config.yaml
n_layer: 9
d_model: 224
n_head: 7
n_kv_head: 7
head_dim: 32
d_mlp: 576
vocab_size: 8192
activation: "swiglu"
norm: "rmsnorm"
norm_place: "pre"
norm_eps: 1e-05
positions: "rope"
rope_base: 1780.0
rope_fraction: 1.0
qk_norm: false
attn_scale: 0.177
bias: "all"
tie_embeddings: true
parallel_block: false
init: "normal"
init_std_qkv: 0.0237
init_std_o: 0.0
init_std_up: 0.0237
init_std_down: 0.0
optimizer: "cautious_adamw"
lr: 0.00107
beta1: 0.95
beta2: 0.98
weight_decay: 0.2
lr_head: 0.00498
grad_clip: 1.0
warmup_steps: 265
schedule: "cos"
final_lr_fraction: 0.0
batch_tokens: 32768
seq_len: 512
doc_mask: false
train_tokens: 207300000
steps: 6327
dataset: "wikipedia_en"
Each number is 500 + 25 x the weight over its row's rms, rounded and kept within 0 to 999. Layers, rows and columns count from 0. Numbers have three digits each. The size before them is the row's rms in percent of the matrix's.

# v: layer 2 attention value, 224x224, rms 0.0364, rows 116-164, columns 112-167
# o: layer 2 attention output (transposed), 224x224, rms 0.0355, rows 116-163, columns 112-167
# q: layer 2 attention query, 224x224, rms 0.0409, rows 128-191, columns 112-167
# k: layer 2 attention key, 224x224, rms 0.0386, rows 128-191, columns 112-167
v116 088:494556495479512496527476495521481522413472521510508515502486489482483515484471540453499513481475504496511514484516518510508500464527496470428482486532504501503504510521
o116 096:470548497506490508522442528536489526468492501503516472494492497553460516496488530488487505489507511507538486484531488537501508495524503470475496504502520516510505500526
v117 092:488489486487473486540477513524518494481501486516487494546491536493461501478516501454514474502491513511534514552547474463480429524474488544464469504477474477534477471460
o117 093:483487519478479551517506554503492469484510476522483516498508521476505498499507491449500516534510547538507472535553485472471442515537452552492460511509518464518521496467
v118 094:515456471498513516486469579499511494534504518479519519506496533519479545503489537491483496488471478487529493512505521452516511504472492488473501453500500496505555515479
o118 100:529446470503544487513479523485503524523513496475475496481501530488503539515521540509474493473479466476487505513522505451526535435509502465441514479509525500494524474492
v119 094:512490494461526500477503521491533473532475522516473548539487511499476443506480528519469488437485516496488484496470451519484507493473522520522470490493483499489553500515
o119 095:490478470465559496493536515504481499518461499507462516517482514485522493511507539545494486463481525524475514495492454467466521493511491510495485477497502463496518507494
v120 091:464481523570505511470488507509560515452492502518520505486487432518501466525467545530479546505501523489508479502539512485502498490505465493518480500498506480514501533488
o120 091:478492555572500501479494472480580536480512516501477462482478485509500479485481520503503542479486509484501491482546483474521533495475480469507478507470490495501517490520
v121 095:505489476517524523528498460500498509506505537501502553550502509534514477491534547482473541523489491500508484485509490494522558460491503532480515513512470471489497473539
o121 102:506475484518522515523494438479512514503524514506491550531483468530490505462531536469455528487499483500501494479517480494519526490454501511455491504523496461493470508547
v122 095:487555561466482494485476466508519475527507478515526489524485451528473500541500514524467538502507518502517510510499497524489534496569519502523525501517515507528449522473
o122 099:502530518484472467454438463510520474515513495490530497536475454476474503451504476484512537471505536495522526487485499536508507519523520502536491488517481503518441499466
v123 099:479518494529483512530449501518478493465512514487520512521500486496552520528538489492463495521512495494464502508547513554482488497502479469505485552506502505450519507455
o123 101:492536517530447476516486428491487465503511532517554500550523490530484483468484475498465504513515500483496499510517496546494467481476506509496496530489466514491524505523
v124 096:485465492512502481523437466506488443532470511491492498547456501469504524478480499476508496530463491448502485501488498512517499477500442493547467514484490501431526525479
o124 104:448483502481473524528507423474492476532462486497510493533442502500485532524474518492482483480478483469492467480529527494533479502472473512520506535485487520448552472509
v125 088:457458482484496481488493487514516488484501510505509522462489522469477505501513533456488476518512492471485492482458484441500503477509494530532509446512484491529521513513
o125 088:470458490487495487497543491485522510496485490502477517491482508523495520564511517507497482536490470484469508458492480457493496469489510524494563482527503502543541507508
v126 093:493515515488522486515481484517461474520522495501514515481504521433479508525538509498498506487568508490527526523513526504512494514523545459457502509526460507459508529496
o126 094:463492496490487511509494478522501476510491535487523476525500501495480500519514502524508511502543512491542523505483474522530511519513558525471551492528471524439486558460
v127 097:480479496522520508453492506516502520497461481539496529462530506495524510515512521537508535499477482501512494486483480460503514522468478572487508506472412480492516531489
o127 101:514488476508527502472504441496499503514470515555493491484537493493511507482484513543486529494504479508500561485446491471501504513452526557471515514444432471470527526525
q128 075:470522507510506529485512528491525477484488464489530515493488518522516536510552481526504504480480521521458490444490491443541491542536510513504484471460505506525486493520
k128 078:524468523512461510519461515490483445514498511466494487471549516477487496504539480489522483558454504478513471521500486505496492490505544471516525459494504498484482525442
q129 068:480500494465529480490513511529508504507497525426499490488488505482512546523452436514482477485498528498557490475546486487502470523510499518500516550487425464548455458506
k129 066:523440487490480532482521506547496517524601478497481487511523529517517491452528484491485503515498514499472522499501503491507478482510486507505427477481500492490505493531
q130 072:557476497486477474491492477528515500510469472479507501524540493545479510468503493507529531482501517476534539447444501496517523469498458494504499514484508481490542502467
k130 067:472486479498487479485467517484487534480517481478464459451483518490504475482467526489455485507504504504500444507455485494523460521512545504483525498496504464518543497484
q131 078:506501509485491523546482488525490541499524494517479514482499487532488507503461495476457551529473487507459540521556501497496449460459538528485466500512503491514501528495
k131 079:535490531480542493509513526493503477511488510476524555499460475514505508482484480482525532522460491496518501494495528527543519482486493502565448476514495493461547557483
q132 090:495483505488499505520504498515501516494493533545490493454443497478536509503524473490491485532523486546442471504535497473503479488476515520502507471483512522499516530494
k132 090:488535523512483472508502500481519488483487514500488494462510486491529501499477480527532517568456461494487523485475523530514511486491500498536456469486484463461533516476
q133 076:509489503485484552511534543526510476453536504487472492533475521553449505491489510506530504490512508445502479542485511527534508504449522461509498478473494486522495465504
k133 088:459529471537519516557487483528555516469519527518467511503473480458468512521495515484500497504521497503489494489495482552485486511514502500489514500496487516545509471526
q134 073:477494476498517501494473549469506469479479482476506491485491515557530487494489490535527458504499503446507524450504500495508525511468510503483506541464518468547507487491
k134 092:473495411494469562532472459547490516498475491493494484484483517499499497554492539465485506477519472492473480495518472529466529506498483485503495525473490525525496477526
q135 093:543506507503512521499450537442527515478489449459476495487546503501482475488543498488510514454511494483500512493498521480483510512455513476483483526505495450549477476510
k135 083:494505483504507529554533515514491551506498475550543470473493501514504486530529505470526531448498502487515532465517500470493495525517512509435482521493529552512484446480
q136 091:483482530507507452488507511544495463506530488512505519491441473510506479495524485490507474561492503486502469493517491536500420486502517504507506492475513513494531540453
k136 095:487505506526450500515470477530550456501519534521508532520459497481499515511483525468498514565521501520498538527455493511565476478468444533511516530516469519482538501523
q137 074:509546480496505528500483496505497490507502520506489498497471477513474525500498513527496448524539484493465498497547454503498461507413518528494510502505513509485552503467
k137 085:502502494533483546514512458544491519522537470506512525517486545491461493518492539480490518525513520469487462514488479502498515485531461539476521554495519540499481467466
q138 077:530477478487486551470510493510501519487499514480511533537472470487465499511468561542523506466517511475492467520511468453538534486546492491511545501475495498521486453486
k138 112:495515517509480455489492562467517507492495504494461517506525520499497461467519495554517501541499504503539490514457537522527502486507534474489503479511476477517505526509
q139 078:474522496495468518556527500524463540498478520542511509481494489505498531488485513483508493519510425524493486503505527521524523487520491497488525475514472533464502513479
k139 092:519512528485518472448498495487507473491507469529490505483499479524519477536477448497513486537513489513504507494502484507446484486527525500512501483551476498477542542507
q140 082:535483478505520542453472505507546506510496499420558508502522517497480527506478562530518518439513521510504482521486489473506566498535497502526498486489493501507464466479
k140 101:505519500468515491484438571517501471509555455516476506496511496496521445485509468455533491478541509521480490462481484514448478509467510472469479496518494499531526495509
q141 090:509500503494509463507520511517497513471488510521505481470481539509516512487516491434522509538487498508486498464535547542486443445478527514472488505474494460455517526516
k141 098:502451510513502473589542442511513521464469508537483483515521499480504478514497483513498513528490493474490530513518515479491543464503511522532545474463507512473482504463
q142 076:473499485469479453484485502529504437522518495526462451478505530494496498554515472469496494522497506530534500480513546514464427506484475505522466487498501506470499517497
k142 087:490447500556472512555497523510490496512483518477505480494492498477463536562478526536489538483473500501509497495512509527549493506475489529492510547456508487491473499468
q143 100:491490466478505508470526505449510458503481533468503490531515497497486526536485533546499489447530484501509518531511478455495562536519510491494545497450473484518484461489
k143 096:531491484538485499511485558507481472490526509490532530497530512469489514512489513502526542456490489519526523467460497523545496511507475512497526486481510482508483486505
q144 068:511468507492456513502500522499500493507465481464487481530500508456511509503493478521483550474503515523517474521499485532502544484474504482501538481514512498497480470504
k144 072:502477522502488500530519492463507521476523525535520486493544496547574523487527477510526492476479506499485477489469530544481516479520526492509467482483533522458458502526
q145 062:493482510501453517503538499479499481483486501507477521455466529498455547442528507482450460504485528485462475537502482541544530493464514466509541533530501516488515515490
k145 067:507500473524528535500462496471504486515486499468509515433454512501468489489478472484506495464528487504496525486468575532472483507495472511488486501496471525522518503521
q146 078:481463515531512463580487522488495528525513544529498492513507484497481501494503492504513488529484479485480540543515534508493490509500521535469510526552488490533501507524
k146 080:532485502476470487425514482507485457552524493453535520487516524490446502507517501439501552423457510485500495545532509460554508480520489482484551494497524533484531517531
q147 074:501517507506514540481474496531502496449487505546484475524467501502529517495503507530460494499520463524448452485524504487489460523475511524472504487482499480519519492501
k147 074:505521510544460507531459507485503467494502482447487565499513456478550482499505489508523519458490477486486536487516489534510526454539511508504442488536486493506510491480
q148 070:544516484545521501473516512523486516472508507502467494523454541486508495512471514523515484491495507499437504469470495491510515499464516475518453490465482471438512477484
k148 089:506492486505489503504521459453508479507490553517523451512516482497526478524513497513466471490512526520498479516484439492453524490512488508472496499487486532466454492485
q149 085:502433473520494522517529485529509547510513486462510554525494523518459488536466512513522555461483519516489508508495521452517513503551498503518527503472492509513513496501
k149 087:498481492491504483515489563493475440495505478468487480523522559501516486506465491487556521547474491491492492497481510483549525515460545496526458429514523477450502513514
q150 094:474474481485508475487525513481503558510503504438492512507497486515491504495443516525506540483501462490528509545486506455527518492530512520529539513510489477528488488515
k150 092:501491499529512494536507520507488493515500481464475543510496515529447524476480472507569508551468483487522520477460516504535504495485473495500530469483509513493561501469
q151 074:504462490526483544511528509503461546502493450488518478523492535498509480520479503519471517529475508534485474504539503495533471503510498525519511486486502492502509483498
k151 089:472538527509463492492503507440518500502504507510480465436473485480561500510515463514518471516460485500517462479475529542531524479463495533491541448532506486446490504490
q152 096:524500489525517548527535478518522516525499488506522489495511523522443530451488527546532535499464500501488537503538497467535525484454523478500496495463516492419529448513
k152 093:495473471536491512542453503476502467512479521452493492515481448472536474506469457522512502473482507536516499510511500496514546495495481519528507505531497487540418515465
q153 079:510537498496514519523491529467498491500516495527511513474563501517485518501474523522505523502494467478511509517527524502543473507506493475510503491497481471511500481515
k153 084:498475505530520512515550488478535512490524516460534524516513524496454506480490521508543516475443510480547500496512523498534527495525548486528509478497521493469490472466
q154 101:468471501500479466448509516513497508499499515486516517510464482482512517549435502543488499503531498520529482530471473482495537468539475492512552511520495514480527527524
k154 089:529539492509474459431462539481493463508514518494512503502504476508532490512484468515468488496548516553508480481444481491506475517467447509503511499534488483552545497530
q155 081:516493529480500459533508480515478456506495510533443436507474485516498457486527479449473451537487492504506456485510519513485478510486482516519458468548483549496513522513
k155 102:485492448488518523462470454537478529528493522496460490471496499510501529536502504451461504508524498474461482456524483516462479520499498520463488550479498513522521510495
q156 101:489467501487496505492544522503486535503540481469526517530488506479470513522437520553527520440521492478487509529533480444494521491508522478510531517460537507489506477508
k156 089:513468480513453494506509541475489489519498500483535506519549473496491478522502470504488500432526554509527489498487479465505505520512422469472514452531529488526466478516
q157 074:476488473482478506509530505521488507503482543525528504504477547496499516508465508516510502492509483542475477542491497480476518499528492484523541480497477498527494492445
k157 087:516482515496515480484469500496525443518526497523476526521530475507531480520496455507518467530535502501469527457503502517478501499486474494490508511532485491489532508504
q158 088:447537491515511553509489478468468491479518541476524500488511527520494572510471529543511494483534469466529533483558501507538531484450475498512508533478515496521526501493
k158 085:508483525493513528562554492477502546492505502477543522463529535507528488492496527490516521445436466481555516514533521439545536489526494482524524484489508509457501473502
q159 104:521467502531509512520504464532523506467479490499516484504510513507487480482567499457497530467491518496487505520508532516497491488501531506476474493504497492492465508502
k159 098:506500486477493483493498527526481477476475483554466496495493497522533479511542480446498509497523487492477493471495540516475492511499500489452485484480497525513496519496
v128 089:462531492485505530487530550498522484505475489485501483511525471502486477499517507431513531509505512523491505471540481556505503509482519486492505510485471503486492517545
o128 096:477514526464487448492494491481491513523496508497506505495492515470510497451480472548504492519515484540491496482506468495497486423476542491511503508499480497493538519482
v129 084:527538520469500512464492514499488467476492486508466509522510520525500526545461519469456523493474498491486493484498471530501535502488490542481493525496499490478536515468
o129 086:479497483507508549502500480481531496485513491470491526540511509501498517570470511525499540467489456487475500510494510478500515506528495506482521503477505484464484506464
v130 094:505456483503499491496483527492494490484509501537495514483523472461451506547505467482457487513513549510497511501513485484512460490503511521493507507504526488541478514558
o130 095:502474499501497532509525511498469499488533498510473519480521514510493491501525488481491508506501504474523490489526495523492458568560494499500517516534523522533497542529
v131 083:515496534458458474457508472500456463499500510474476498504518499517483543498514518527483521496485539460503528521441552481507485503503470467482524497488492484500507521501
o131 087:509518546487463518482447503524490472509489465506505510487483470545529497503503483445484471513498527486520499502489520526516482495482469498510445481547549513499519580492
v132 094:496513483526516454514501488481495526497499522512513481529536512523521493475492505459471535494538476474492516450485489488514495513509488504471470502516511489487468519472
o132 100:495498509512488471496489512515515528462487538514511526479507512479525488469499488510524516534515473473502488482472488512513523492470514485522496487486483498512492536476
v133 095:527488519504512483523546464464475484530511549548499525457488535493518517490461468509481507505475541491492508511467512523496515478483487491515488535511514518473493494536
o133 109:524450532502513499528517508503493489504540520507496511508508509537470514516490501527491522460508547482472543476479493512507558478595520469523465529471510511517481472529
v134 095:494504489493504508496517516545487489520495514473569477524494564550503454480552514461478505486519513482503501483521447515454520500494480463442466478477491515491497485440
o134 092:481507512497453450517498534509509522499479523530495472506491521485519515505503522542516518517523449514496478507531498472482470504481492501489489492468492459481532457471
v135 096:466494484513491523495509506511493526521506482506499513527507475518541487493532492563493480531518438506483500480519467550496513515494481483470550497511500512518504486448
o135 104:497552497519473488486487481520522511501462539525510485502487501514526503466476507459478529506494535503515491510520521521504551473428500521526476498512474483471483495485
v136 082:495526503499477548519532507487515454538494464450526518483479487511489452497516497513524485523532477510489464549496538545462467485469499528461484505487504505520482469442
o136 091:506541517503496447478485473483523480526499467468510424509525530495502483444525519505484487484468483512510450522493494497513465424449548500477501504469517493492516473539
v137 106:451478462500474561504457524463473479516504532520532540473512471493531501482467481528493510518515542505498508458517494516510480524487471513528520503502472507458482501521
o137 115:484514474527480493525511489516502511499510538529469519509505504526474501513504489491477544529514558442501510491483508550495553501528533491529499522480441487485475565520
v138 087:502522516458498501465506528489499490560483492479490492454569485482541521490517472497537499493532540505482494458462515513505495519471489513513486513488483518532517531562
o138 091:495563513476458452498470479508488478532481494540494520498502442518522507492532459475488456528505508522516470487508512530503519465471491513530485501541500505503536582506
v139 085:452495468531489516539440507487541499463491497532503538498469466475497491496485518535552475530532460530487488523496511525493471503525542509495522500502524521477494473452
o139 090:485495460527497470502532484512502514500502515471486486513497518460476517519516499506497515509499520488482477519476497514496491485492514524466537506493470528502475474545
v140 091:496500508520531480485520559517506492518520550496523507549503528504509482536499510499479525515514454499493519473512435557496496501511501525485531521507488513522535488455
o140 098:475532516507505506492498529500536536503505532502547486524518508508506510460502534515527525483496496516489489540539490495509562524483536498498489498507495460497500468507
v141 086:468493448500493516520499459506514488528533562476482527452487505503489485478474494474516479466467507511490482508478513507491504476476509461504476506514477511503502503482
o141 096:511452528499496509535532553509508529514569499495523535518490501528472510523522473528523510492530514496503501517479498507490520536539517483536534513519505522490480515568
v142 097:488529492499500524473524517519522484482514537561535505469507559528512498484527508480459503473499511497531484479552474511481473486495497498467478507550514512450506467476
o142 104:466497466482486488511575472507489499507494538483477479511503512483494524547462522549520536499503472486510498484522499480473458474481524493495477520450489507477517452494
v143 078:503483493489507510481480524458486487545499464482487486496534490501480505480526530528498473514523480486486486480528502466471469488497487501479532483511485482492534487523
o143 086:495538501482483506481482510514484516484490491508536527474515486507517497502508505469503467571494508517536474535518513509512471517447501539506504493540521500515520555516
v144 093:506498497502503490496514501486495506515490534472510494499508519561479523509472500481445498490501485488499505472519476488490530493516494477460504507485499501506472478498
o144 097:492509503505470519503499567497500513487508504503502503483515497504490484499499530476533506522505457450509496518502514518508524500516499491541500496501506484543491502467
v145 084:472487426465511484498462512483472504499460510504529519478498528510499482500548533440468458492493505475487500483530488528507494475488478486487473501514504510516512454466
o145 093:469441453495480507493579483534482541493515506473502483510508535468489522532469510536545506528502494498487500496540495482477455502520467510515534502496484486459507482499
v146 095:499492518513531505496489512521539514472487494508491503501459493496504495481506511560543532485500496480485479506476500500500519486495513482545528495493511497557501537478
o146 104:507510512487563513479512458492525490500482501507535490519480517527497490488484500501495488444464527512495509502525520472518555518483491480499495506496511511504527471530
v147 095:491512486447484469488467456483489484529544453512490524458517463502515494472552496446550480489500495499507504484496525494493472529498505496507483411536465477509483521537
o147 086:487499518478461508500517510501468465519478480520493513488469477518525489526531471482484483536499511523535476475523506516495492496493465529509498488571476512482515547498
v148 093:467537520542508485534473515516568498519478523463547511488514488467460503467507522515497501495469504513508508522511503539490501499510526508482473499498475503482494477457
o148 089:484523514509477480503469494486509546498499523502525500499505493494484507459525522544537505483527472497482488530488520508506470501539539503501511518493488467503474526504
v149 095:472518542471469531502528538485471505572540517540495515469494476568510523530518515513478495511491472503524502497501503504538529527505450481518519516527487519473515506514
o149 098:494506531485467531516482480534501505512486538515537485509480478510468519493475497502484504467499559475488530528472499529498521468513487476499475499512470522495476557467
v150 097:513533527496482487494497487494454489561523546441533496460502475483491519518522508484460508490503504495505518496487511540512495505506481487478472506517482503508496485519
o150 108:519491532505440515487519501493496488495512505493521508518507513531513517494502526487500527489464506492506503495472483544499546470520489487528470496551488467489495543479
v151 079:525513466499491529479518534491466488539508531485513517502552505571482480495488495449496547529503557500512514495472509528514501491512481504489499512507480501478482507523
o151 092:493519522528497476518466537519508479495510513510515528524514485519509530509499483514491516540496484445494507486463500527506580459533513515521473506494480457505490580503
v152 095:481469452481459507516514503477446499526558501500500522447520450516434525514487480474483493520483519505506504516493511444552481523496475475500451509480485532521494459517
o152 102:501455492514472502545489517543481524515516488529494517478508472493497506485540471479507515510517531476490514520475493544464438551564456497502490478528484513486469560486
v153 100:466522485467492468487523517496512463553503513528491519431494470512537515517508486485549546483503496499487524480488511518511517525500471529517517494500449516501498511494
o153 107:483485457494509501484514460491496493510486519480498494529495513516473520523481506524481533481483547491504509516544493481471526486513522499505538507498476524472513471502
v154 095:500486496519496465472522486506473552470478509518516460507471544541478490479469510461484490511503508490467494509525463530497484508497514470440480498479508515501503500513
o154 096:495490498508505493536500526529496540503490499496494489493498492477542509499497502498524495507496472521476498486516491472495454537513437477495505479448504493496492456444
v155 099:491548485515471535510485513527497466519505524446516530513518476468501499489479491529497541473490480494530542487466541519552540468500472476524482540510467483486486526463
o155 096:511490537522502498504496481456548531477530509469520505543513517524459520479499482526491549470505529448494534536452494511513540487490537465518499514495465491470441556509
v156 088:455499529504493490556513493522558485509503509518526463558489529518490515496538515511524508510496485515519489505469500521534505494520494497524508480486493491497519499495
o156 095:491507508493504512492480464480524523482468510471521461518467515486491529484486525532493492450498491520459493532531506459505492514515479465480526487493508512494519478465
v157 088:493534494501505494492518557506509521478500505489528471499548516537514479531494481513468531462506459499528496485490486502493535512501505483469453517491489504471500489524
o157 096:486522513498517478498483518513517512500494510501529491490515507484481513487484497531516505504511483493494508513460485497528524453463506497519487494512476473514507513480
v158 087:486494509534509477511530496534541532457480520514506491558463501499484501499464504512446506521495484485500503505504471519541498490547508511501517550495497504502483477463
o158 085:489474470512517527505505487500519548467505525488483492505511523481503519474475543524535533461493479490466520502518503478512499541527493469506522508465501484515476433467
v159 085:470468497532499503531540477483484521504537504548480454520512522520490524491496472505466518513507513511475508497493501486555508526509527550520475503506509510506501515558
o159 097:509453488497487526541495484526480518502497505544454531477486475494501508499517478479497511479510509504486524495492501504467482533549468475494499480502497533518473498431
q160 083:507515485478522487453493534500465490499520500488492483528503497528482507532488511510465502478484537421501548507519498494475504434516534504508510535481534464543517474507
k160 117:507490483478520483467510495460517516492503506464476510503528487492495515519517521549511514495484535424479527480525482480504490478487518488449536537503546451506517473477
q161 089:471461533544490528497470483488525537505506535532518481493476476490535474475511457487515493519479499541490437481507495509506488583500499481490505459492498550453501491456
k161 064:538487521469469470483495537550481483485523495539513539499467501479473472516513516478488448520503471563518475558515502500506515467548529499550515493506501516484519493541
q162 085:484465472497497516488511439499444515471502503526503483523514495472548506477506529482487504504525512519479529473468475515477483536493441507492515458504503494488462559443
k162 062:518522512499513483529510469488538500530446526431475524515519457500516505517514479541493505472490512521475480466496504509526583494528547488478502475522464534503476512481
q163 072:506537498468495482482509441467483494531458504510469470508454508473519512488459491513482498471524531496516469515488492521487516489523464525493546472509495518481475505485
k163 082:482505493520452512463490498506531562529531540521497534447509496485493504496525502520537438509462493502485486474497490526503506488485507525526530526491525526477522500518
q164 077:474510515526506510480476484531485555524499520490493431499509511464513502471524489473475514467500464519492482526448510511445510571532490541492539489514446503467467489492
k164 068:454470482470492487470503533461526548484497516495491519508534478494489512527491491538488468484525544534504497478525470504506513490501507512485531504528505509499537508488
q165 072:470490492491524564505522521512494489533511509461509512494491470478469496513520532495479525496499516479486522507545474479439474515461468539499520465499452519548480497501
k165 076:526535471515491461500517497487469583528533489486483496497486499484476501492485518526453518515480500482475514480481514523511469482497485530453502496482572492518517510475
q166 075:529491488481501444547492502517492496470474501472510472485483514475491482502473534526490527503504522453497509471500498486508492435492535508495512495478486473466505518511
k166 071:528474516518467511543470478514503518519516496521512494476531513520493529477514502481539481520541453525487513555500518533543525542500526507510473469496499490504508512514
q167 071:499499480497533442477444478485508519502483487477519485517497500537504528490467542551518494521506514470511505491458490509513501438527518501501514520468535481464505538492
k167 054:523493526487511506543508517470464492524493493479506496526492510570507491514501462498499499529478465557507484511516533537523569552481504502495467471551468514520479489540
q168 080:496512497515506525539468482521472539523472487468497503520495506500519488517520540446489476508498457482491468529479492574508550450535481454490494493505470548465539526495
k168 089:484514525531446486461510484464523479501567505519444491467503533499475454496492472517534508535513526502504531470474540515502502503501479509448508521497533481521451486449
q169 073:508497449513515482538544516479514482539476498517503557532514471524475502470524480519481504496514535476489531503537494493492478469487495488467495501495512451522530510479
k169 061:502492524510482524513461463531490468491480501488505451487498516508526438501495497476513526495491484536534502548490481492499503555497485516501483489499473527517512485545
q170 066:506467493472550533431553523489509498502474522491492510485524469483487514534473511504509488474515491503472512511532472517483498510518488499491539500504501440480497496503
k170 105:509491532518462497536488543492518510497473512512500541514502503494526480485477475495485486506513491520532455481492498518519544503547484469533482482516453532503454501530
q171 088:491492511520521488532501469499527487517505521519533461491486545515471491470472486523500486524510488501526489476483477478521464505514472522535462492476466568498486531507
k171 072:511516487499515526521485505481437496523489492483497536479523484503532522504504513494507543478487515457472495477492496525521483455451499513453517507475563478504510505500
q172 079:507508499480518472501498529484508508511524478501497556504520515489518497458470478538468492496491554460531528478495501513467513427533497498517521543509528428500500498487
k172 071:478493491534503550500461493511484478499457529498524511438460494504513496533503486475502474531467468529483470535493483519550486499489520468542484491475450527500521522533
q173 083:582463460525538464456516482497496504488514470515480522539473511523492489507458487502500504533465535494490499486502488468514483495497539443500519490481484499512496518530
k173 087:465503532514535517501509522581471487460468522500489498495491489480511487506531477500508506475490492517491512484459493478513500510510521545492460477504535481469475507462
q174 088:500521498563487530539500467501457498491528449520486487491522492485482500532526529478496499529458478514469473495514497503487519552465500524517473475493496495482478495493
k174 090:448469494468494467498549459488539445480482522453491495510472506523458557485458508535489531470518538491506537509498501507494498485524465512486513489478541471509499486510
q175 080:474511530515531488486488540527488471491516506534521471490505552474496488476452470496484527508464527500490523531465514444483474509521506465511564493541482501515479542459
k175 083:502483505499484515535523505492475521505460530498522540536491489495510559514468506515474514456550460535507504506479464465496506495487488543491492474470495499462526507545
q176 139:480501517522478521559503474521515506513494519528533499484466520459527471461489509462511483492518464567505469491495518512505492553505454515532489452505480553478492511492
k176 062:541515540509495491491486561474483532524495473491531507517506464522511487450480516483470481519505530504497496470517473479526452487499521504470468484542507478523481527497
q177 080:496518494509490504506498519480501500534520476489506563521513483525540473440512491516534517546517528455508477475455456492526497531494488492454494501521531474483515483488
k177 082:530460494528483462519448474496474456478495513499490520518484515511509470490536484488495520492507470538480464535546499541525480515541475484490471472524469544535538511466
q178 076:538508477507525493509467500516513480482484478498500529572490500556506497492500524525521481539465525490487465532472485533499487481496492471502492499524511469480534511491
k178 094:459496485504497474496510534505486521480536480504485518515531507490543477511523458503513499506535497491524524454534494470515519475506484474452524526528485516524488479457
q179 083:493478516485476500526515484451474501497453468505533505512474532504498479460495476508490482493471527510514481508514502473523468525488457542506533477498485501515493522470
k179 078:506548479525502502529493493482512506554511481480520549443519457474519521474483500492523479493546471507509506498501523493464480470511477498519539472494502516480569481510
q180 078:500515529498535500520494492486471523476462528489497516537515494559474479438484493557483491531506508446489495472461510479531500458469469537486495524474520489516541527552
k180 084:463519506470492508519513487536501504524509489506484488490495494495516532532502484502540541460467500475467520528499504514472472498465505488494549464528529528464549459530
q181 070:538516448508458493520455528513494501509496468482505526490502490527473502517535497519520488499515505455469445511527517498480511473500490468522446504513535486524499558468
k181 067:486523533489565525490569497478499509495535487493488465512472508488478484522482503508493525490477507507514535466463537498478493524503468549453479509507521490533489474508
q182 077:468485438471478516499555484508489505465512524504493551466480467481479503531509501491505512501498489503525514492497507501513465570511502463548474467498479471513559492488
k182 082:547479513528537512521487471486517509505465519490521457483520528498517490437446527500509507492494499518488485531495491487505541497497494514476521487530491488461440504506
q183 078:517497492491478537492515517526538502514515469508490493436504485501509490549492528528479497538451511479493538493568514470455482457526480491497520540504471477508493467493
k183 100:495510518477490494509518499515479532478464515527541505477461527523508504475495530506496545497508467548515473494487501483487490468533493519522506445494523527469510525483
q184 081:508514506507522440500499470503497523539519459446482551503497488504516505535488496513495465539501473500499487563509489496489526434488534512516491523509517478474521552519
k184 070:473462530529468553502511557479503515469513541530462439476490510497480529502504528494515486515482511561516500495509536442524481549508507512522503487481491492472445508493
q185 080:535518541506532500498478453499526512464515476488469480492505476476520546484539497491474550523473534471500524480553499537480531502475567488510501528492456484462505495468
k185 101:456502499466472498507474484483495540541462542523564514479495488500512508506523534500496452436537473562524476515489476476496522498508483480554481462519501526461490495507
q186 083:479503504495468552478522514515452494487531471531488507456488531491573472513508461489503509489502505539495453511480538519482473552513475484507522464524517535474487502494
k186 057:517475487481520480534521530472529483542470510497504517549515481510484524529502533511538490518523536396473551475513497455525498449487468488483472497481510461489526504505
q187 070:498501531531518542529527492512499513518533481477509496472501467497525511503503513496482490520497516532475523495499478463510537536535482468521463488513520523550514533491
k187 079:477515515486482439512537460482521495480538514487518462457500511492447505504484553513496501473466479464502559496508532472495497506506485545474530507484525473517453497478
q188 078:504504544524441517485467529463468483510534470516468490493519484517562516507517456496493496490488511492504510488509517529475512514449501495480474541489519473513522480543
k188 093:484528476492522485539461485497543496491475492483512509485496478479500486495504496489499440518509500559500472558513517511506504498520485469523508479488449549471508545493
q189 081:513520477466505510513499520521487517480525496493496480511522485497509512527504530480518522473486481507541537528475494469527469493512484522514490464487519496465514491483
k189 083:467469514511475503513513505509485533516485508521478473500502515474442546516486521493481490497514481510499459511507512521524521524490467502534493523500508494503529501525
q190 080:480489514524552504455532550475491496520558526514497414510502518485501517513494456467513456472494530490508473532469493542519474554470513550457516499499496486512515460477
k190 083:482479476475453498514477511505502526484454529486479511503474487500504478496490508497523486467524497530523483511515483481487472485532494479557512462520496515498481515554
q191 084:490466551501507456490520493472480517452497549546502531503500494480509524478568519492508486473538486483501529523482514491535489503466509484510511486486510490485563517507
k191 088:481472490493497502506506446515496536535473495554520496491476490536543468505482486507513470513508544529517446565483462451458504520515490568484508486517479529505502513477
v160 143:513526526477497482513537510473483528487463436494483483513476475466493471529534483507509518482452481516521524509531533517498511493468504509488511479507483515481455511526
o160 131:508529524490478515525496560504541477484527496517483513485501505524507487643506512455490511488507521493495498518491515486522499522493545497521475522507512499530522475572
v161 124:463498496520519491524500489455493528508510484507553467499495488517544469447484506485516486493526497487454498479481447493492534506490484473506512498488524504478491484484
o161 110:499479489532534499499498528486521508490483495516482490510509491511511505405521449517474502474506518455502506514492469494500511480474536475491555517517449507487500486502
v162 123:504486497497495493493518499506483484558514524490505491534526522527534467490490444548459521472507476509529475510446524521488504518501465545505510496511510501492514477540
o162 111:474508494510506476480503497516513543489537505480481496528519461488502519468455517522515490505493523542504505506471507498487453508507502497480511454489527423426523453538
v163 104:507493530458500513472467492509544532534496480518490527514494439490522534520436485512512502531443503502506531555500517506511476485503505514499555523499477521502527503536
o163 094:506459501484498501520497509511496489509525523490471482497497523518457493607491499535512514533502492508475498528505500511483491492532450487493476499488523508501514537534
v164 139:469448465539468495498476527501506476468499443506469491461516495507514490482520523510513539492529525498491504488494474510500479507520500517486450504494554462531506491484